{"vocab_size": 1663, "activation": "tanh_gelu", "init": "normal", "init_out_by_depth": true, "beta1": 0.95, "decay_shape": "linear", "steps": 4602}
Each number is 128 + 24 x the weight over its row's rms, rounded and kept within 0 to 255. Layers, rows and columns count from 0. Numbers have three digits each. The size before them is the row's rms in percent of the matrix's.

# layer 15 attention value, 128x128, rms 0.177, rows 51-101, columns 0-127
097:100083149198120134109139113120142132146130112090153136150128176145181117134174079102095137131131132164099146126129097168173106148124133127096153143115125175150131144094111145099097152125104136110148170116145158134136105187143122127124126148118164131146139119113141146163141113126133173135124111118148144140134080155130130129085086119135099152127147099082097142153126122137119158134154
100:091145110109073124090116149152148154094111108148124166101135153184090141130178133137149149132134118110085095122143109183128100144119114122140145147118142122125079168096132130149119113125122108090122091133136130124151158098116141107130095118156134143147096157134102198102104130125138144098146105124137106150163092126124157132113113080147107086103136166107129135107123125167116103131157
096:108152143164136092129136129164137091139145111123140079142155135143112155102137104083130139131120146114144154124177092086131144122165117137115107119105071123142169140127101138183111136119163125119176099161137096100110133109163144121111108105128125150135150108136075067140159143105130130120139159108126157155083109075143134108089119093100120115122115145141090116117116154154131118105145
102:129094130144115123141092130136147145129161163120121147096088146110152138163148113109101118135114141113119120127115138142132157139169136147151100111080131121113090137165093124098075096153103126138111154127159129080153155147141082170120105116098145141124107074116106091110118101180131133136139152143134110124131106183119116095096111145106093180144150096098123159146091146122159146123158
100:109130119154137083078114133131088165096147114112156143106146141058124152119124096130152154098111151138108171164109157128157110123108143102112129141122128125115102172155107103098122135136177126135107121134109117112072089110152122147133120124138073085146154120105146151131133129108112104108098087131106141134125103151101150119109118107095145150106157136140153131097127068151137094156164
106:144135095138124101120107106129173108084146155112155136178167149123114136086125082123164121131118080132122148123113120135099103139125124106126134142161101086140135156128160144136152126133129115152089101142142145162126118113156168143125154130156146133153106121147112186100092151105163127168136114116118126171174082075121097134124125118105112129086113121139151088112128116167111167126085
105:118148123127122165098140125163122091121142166105096116104131160129084149104163154126109127079168122114122145128139168144154196135135155118173129136157121150121121077098130138157109125118153147121116117133100132118086125104106117115108141083153130146112154149136137101131082106160082106108132136115160095106097106163132129108137157129147163134130110134125127085153118128086156105067152
116:108095085152117115127110120150130094112101115111138120123112114128149126125159120119122140114100162152092121132137129098117119150152129134173079065127132175091134086173119131138132134147102145141127139144142150135138142127128132118156131163100187163111091102125123117137148072144120171147129184173127134106160156124131134140112157177147111148152128083118110138167084137107182136123123
110:115122102144083110142097136136152100165136161120154109087109152146125127089135084100130141116162136142175148142135129131128098069158105117133146121134154142113172169114112133134093132129086122180169112140119141112129139059135124166131099123127166149128096121118145083144111119123123141157128152154124144128155159119145112181140138154087114152118120094148138167163120137114138181129119
101:204134156154113123115104143133147149068115143169136130131124082151140075147134133150097153149125163110136113109135129173128143152107129118099137116113140156132125149151079152123165107149107113133104158123120111141074155122151193197124131094175133135156109146146136107112086169147126106148129118110135139143127142091106148108134118110106119108137130091128125111131113134162128122143156
103:197142147193144136104137120126150175127177109117144077147168144101156118113157118114121151106124161131132154114119135122117101161063139113120125129160162121118156144150129129129148129155101117159154128131138127099125129134134123121125095133142133110099120130089113085090123152105108124129140112099121135134099137173139147155128118068100155136091160115117182113099098135137118100172156
131:099111105135129133141108086136138118171084138111112114102136115144138139091110157085122106130160158117128110127131108130131155099152100129159084114095120131141138108145140154144101148120134126119113149145103142105123117133119090132175114089128139165105105117140158108132136111151084171132138170198131114066100138153150127141110135168144130141171109078116124154191125121093116149088134
107:130081156102113127166141119084151134188098108175133169128092093102145093138135119130156129137147154121152082113145156117117159114142121133133156040135132117117146096122133177089101074125139126093112121143120111154120129127125099137126129156112095141121140115130138144119140135125104147102105135133093177114137122157098115162149172165136111169129135114114141155116118125121134173139151
102:132135080135127158110136133135104141100109101113112152156127130120116101155105120085134115094158200152150110129161113137106142110155150121173075123126183135154102104109093158071101097156137146118112111095093149107116094131118129157143140142133167162111105138138127107116146121156085147131134127130188121123149121156158168123156178146100134094159109120129135126163126118125132128127130
101:142154123115179098125126145108142109103128153105120110122130108124146140089088109073122103149125138144133152141146118065139165140155179121135132130124112152116121066147166091119163127191099102114119092133138125160098140131155130101130103116116138151117116105134141135081092111089126118118101130144147118138135122114140182156121123081116170116111131105156128121104112160173148111170148
099:093076155129141128135109125150087135148153133145127130089129128095119156135107108127106094140128141160086157125095083153124123094163094149150138096124144131127070096136126172131129106099132182174084142101125118144146139150109133141122116099138143165146150119138121112125144108153112131122144102107099146157157140164162156155146171174116122172141104117124128171128120119102150150080108
103:128091135101116128146121128116130061161089101142139117155139131116114095105127130092146134123162145137129109122147115121121121115132120136153109107131133147120144106103105133102129125133142109136115166148146156144139080114080142177107143163180150145130165156115129128115057123078117128131150146160124127108126072150137140108134147109146197146088121120130048100140130154134120150133109
105:124119108113139124136120104153113166137140138098100117106135166154109182120111141163138103126137131183134116124127118130130101108124144116148078167162130135137111107130172086155146097133147139132152168108138145162077108121123128122133108096108161143148133113136154154120112048111130098079095138137128139127122110141135169141124148152123132076119134145123162146116120155047154145139157
112:141110076134137079148131116153120130123137147145165098136154133108123169146133099145138147138106136128096130121116145086098123135123137158096137106150116090152122132129119135090177144115159133095108139154114102138141157155166155129096120123139123089119115109105084099096064128093094143168148104133111109116153155104099047141152144110138085110136137109135146142125092129142107161164118
096:065118132142129173121142107095066114114150106121146073143113109173131126156132121148129153095127142120136099104098123100108140100112100143139155110136149145097116128126099155172117112137116116114167113130192099162135136087110136130135110120144112123164132152136113117112107152093181084107080094086135146124154108112142160137137110152156125135135143129098073122157132096112133122119123
110:094143138153134153116146162130142122124167098116157141166185168141111133148145127158130143129108109174085165139096131142109128140108136135088138166125117101107116151094092115131134131157130141109141129117107124145131127112134102116113094085137079139138121135187133148137105162092151095165115103094130146169129156086138096100116141088137150120124114147171146095109148142167108071126129
101:111155140117140114098128125133111109119132138110123141086133129069136121168130136104116168120130152170165125121147109153098110085128155112127181125111162156094144125135097091120074145111103087171109130133137119126136148121101133115103137114141139146132152119060105095123150126130141134067121131103137125144162152121112093109153111196094062127135145144111094136136117108127144120106152
092:127131157144126165151118091112098164110134144110151096090134154130099127156126097089138163126136108126187111136128107146127141143102098126129166145177104165150089098097102113129134115137143103118176136140134144122118111139124152093098141155127143144158111112072110130109133182110093095145103131127134134138119170148093131168101122111163172123133126114144120134099148117132142073118069
112:153082121141122122079156166149169106124142082113175099164163160136122087135138137128098128130097099101086113138109112170130109149139123119102153129114104108127101139149111132108111105097140156109145104108131116136136166124143157162077109185114128126135126153118121144142115142121135137132185118097103148115090172110126140097111147077122109126089145159163117128093122156148096129148116
110:144120102084141117103090117091116135128112136141139141081112149131148113106156139161149144125155121116117100190148146139095124131119170111110152102139158127110112125110176113164125096096098126117098155111116109172152155149096182112081151150104146100129086124088129150148091100186137121151108128159133128135157159121143100117117165144140128083129125114167091114132114132138100104130135
100:154146114128136137126130116107125133125122114104097119095126132139107171123097134098122122134120130122121161124086154090177131128153162142113056130145139148121156112122104163091178117147107125179206133151134138096178122126118163150112116153172148092151156161095109122144143139149150131156124113142117161105111148110122172177106144126135156132140118090118148139136121114119110172120096
092:132083141139127195109096136131149121139122136150093140144112145159103137120092145108186123114152150083108128177102117147145164124123114128099096123102161093154098089137127123143113104128093132120102134092168146099125096173103146117142126163131129165089148107126163103127132090159142137132110180175170126110122097126103136117138113135125111137160125122149146146150135139069112145127118
102:157143142143113120118135124148096120124124128096133133110108072109104130128134130064152100126124155151123157086134150074149188070115128133107120100115124112106121143162148143144140150094138142138149141137138122148112138107120136154111088106098129159139103117144139095140097104156067105122139152125129142110174110139124111134134118154126094170120128116167116168140079112092146196137148
102:114106124123138148178137144133132123110126093149170143129148107150129076088134163118166108094151127112117118179110158083106133176107147138139087152143100146099158124106113158125095159134107124151149132107108135089104148122120107099133099136116091118121139146152154139173136147150163136117136078081091106148148124114145130139092127124110137104127108166172157127097104163154111135114082
104:100110121102126128144152151125116076118139142121165119137107108109094120110130112127173115099121154154107143155149120115155100156115139114140153168152143174166106118109138156143133154094135119161069126174131164118130092147155124100107130181111117159125160114128137097145107107138136154130103164125134178172140167132137130153107121111103126142159107116124110110131145142140094052163093
102:154108091109125160134103096116136139138125096093158133138153151136128111123089167055129129139131111117069204137158148089116165140133149125107129116148146147124138090150104123117102110110100153152120130130158179137152117124105107113126143160082162147104112114108096154129090178108156104166127164150104093095147111131108113106144148157131142133103155117131124136115110151130136107132136
105:121163108099131146125119135111143135141105176160115128158127141148143131112177126159116157107155166096142090106134125156088127110130139125119144104124124129115123058129125163126099147123119117171133132115100171126093118093126127118147134127137110122107192113120115095163114155150106103136114115105120156084113158128143167170095112153124131167145092136147137141136112149104189174075112
103:144123105082101136141105113123162172133148093151119173163141173166128155121128165118145140142140080131141104117137132157157131125134135101135150113135145156154134110142150148073133113137099159120076089131129122113132151125128070127145135140139147157101124154153145152088124158104175134105114081143130096141102151101131133153155125114138170099090135111120100152132108169154128124109188
104:105130109095157109139131087134135122171163109132147113111156160100144108132086113165085157129110122137161125096125079138122165128138151113148144116148120115102118089170139090093113084157119109139149116115109119086134135144095136147123132179121108102117131126154107104115154141154132112103152142131089105065107153123140095121101115113101174136144114127119155132108178187137107163147130
099:148111102124121096137124136123146106131134134107122146092172141141049129133161109120098143150112114109088091131128141064096128111159146139137138118111089125158120116140123124143123125128126127166118162101114181046126129140150148133164138159126143124100076153162144142119149103093160165150128140162171122109166121121135147147143152132151145076141148126104156137098142127118103137129138
092:118137175119169094134116133102129169127110109146110164147140110122108141141133110147142133161127115126133108164108126133136094126164136135128163146168135166137137186105121125099154123106121161137127145130128115085134138157143099129127117106139078103136126132118145149133160123097189091126116085120188125119120137065101109111130088096137182137130146131168107154075174124143142099127116
105:160126171130111117099145140119119155121173156115123167127149171148150107147150121110103137119111167113151121139130118095144103167098154116060145123137144113124094157131142084118117139162117142109169115116103107131117094110157135117083121123191104114138162104102126129115117181098146110125147093137129120150134114097137156113124120090148123111092132120119149062103124124174110087120106
108:120102166134092107127170167167141138143116111130138133115151124089129138128138127158161162122113124121116124141115105132187163199136110145109147128155146123091144156094102091130133119166132119179133074130103129129150118129091108130090084121129129169134156118104110104109097143102156127090167160092126188123144123128105134115105131126125149145102102129122105173138153107119099128154150
097:126125115135164122115122128087134168107116091093121164131146109133114117107149116104138076141120084138106126135129137126106140142128156150117096118085140159092115147119179157073137142137117110137123096112077161102133145156132088121115137136103150123161134126136151149137097119169134127168091096113163113134119159128148094163130159072106154155113128148136121098133125127154134116148212
102:178174077121125059134115137120152132163131110089153127125126179119120144119159145103125093129135096104128135127138117131101165109130134118116163122116133168113141158132138162088130116152097169118164166111128145147128158120102119167110151116143158106095118134157124107116133137186161109116132132124124078099117166136088160096145166113099116092120122144117101115100145097127119100135096
109:086106155152151141113112142107143111145137131106131103155130183118106169113157128114139164134111112119069121132127126155098059115110141152093172151170118137110107082120123157121096124136136092145147155158113144121089150130168141136116085154111132077134116152145114130139121160091130133165150121108127142163137137127122160139129124091157096125104123119101139124137093171156121122181159
100:139120111127140167107133115124102152138143103140114143153101084139120107084140126148106124118136113158151102127114140139143137108109126079119170129119120127133159119164173137130137160159161158110116125139132106122139141129129127150145150064135108154124145094161119146145169123135094135165094088160137087118134121091169083093163125128152155102137169120136156092105130125108117054179104
103:080093080134128126119128155138174106134147118095145116122124118155043155110143136137128086164114157124075126145111120088114078100137144124115138138130104109123141143122158162117098107100101150157145115183117144142125103102135164114142113138162174136156173133126163149167110095092149169130112151139148134137143102075124132147164136110110128122124121127122116112118119122160112148126126
104:143172132121121128130135095113095079125123147120164105126096160123166118102137152151104102116115135136171124142098144189110102116133085118175123148103107136060134119146107131106143147146148168100142123167157128112125094108142087103112107136155092158105114143128150088114142126135123109105140138107115126111165151081103141100100100121163133126144134153150188152141133163134114154114097
109:114153127118162096171167092108141094133108140133127142117111088119098104110128100164139153142126146139104080109128179124101126094114122129101152098121124133147132143073146133115120101150163098131161109098070114131111121141167117170138137097138129153134125127135158128137085146100116145105153163146094153157097138125120101163105139175093113123145121146163108165163121072098143132124129
106:127136117128119131130119168117174136133152106161177165158137160132083140129105080123138146100172131163115125122125103104133159138149113145106103085158149129142138100109160095153117090104119133128104138167141177109137121080141144103150097093123138107134142126185152107130142113140138149110136100181147132160184085137155130128112123156145126069103121127160148127118111124125152155106128
107:131152111135123105167120131108140152132126164142142137101125168094110106155107079113153162128097121120115104118132099136113158080198120163135107088123150095136097112104133153101131095088138133100130098100140129101120076099152167107122109133107120139132126123155135136117134093109120130142104129130143167122159111175169097136105095145157086132129129112081108153173149127110133174102124
104:084127143138144119110133154132090116116104119145125126138144071101144125142105155135146143120110100103115073181128147127124124155124137166116171142097072135095097160072114129150165102095111098130114148104147103139123105170119177142133178128112142086122106144097151126172132104134100155150126173091154139088105136099096138137150107083102128126125124119137148109122132138107143117138138
100:187105119116131144082137122126151158144120136158141144126129128114098083144151145129125134112176128116137106092146141152140088155103137165093087126113143116144111118160120114149094129130112149138099143086113187115078105141114149161146110136124119096163127113086135158143135147157159165123184140131140077149079121117131094147115130091147112129118125138140100112062123126150153129105114
103:125147126144123130120158113141072108148148131121121098149127151085114133125147124108149139144133137146081141155125099140138158084130130151120158116113084111129114132102131138119150097131140113118140177120143096132095114151131154125149095102153137149085091112174147048110115135072088144142116205130130140113105141128110117161143148112128133142127134107129132105142143085072081128125157
096:089159192128109108120099094133133088127104157113155102141160093163129154134122116175079133115097115092153085139129147143151170162145081124158107128113140147103154085119142125117136108151132126140138116084144157113129120130147145146122179149172143158155139146089148176112125112123144120109135107110120123091158134129095141101150092178137116134134105140117148118133148148143164098108119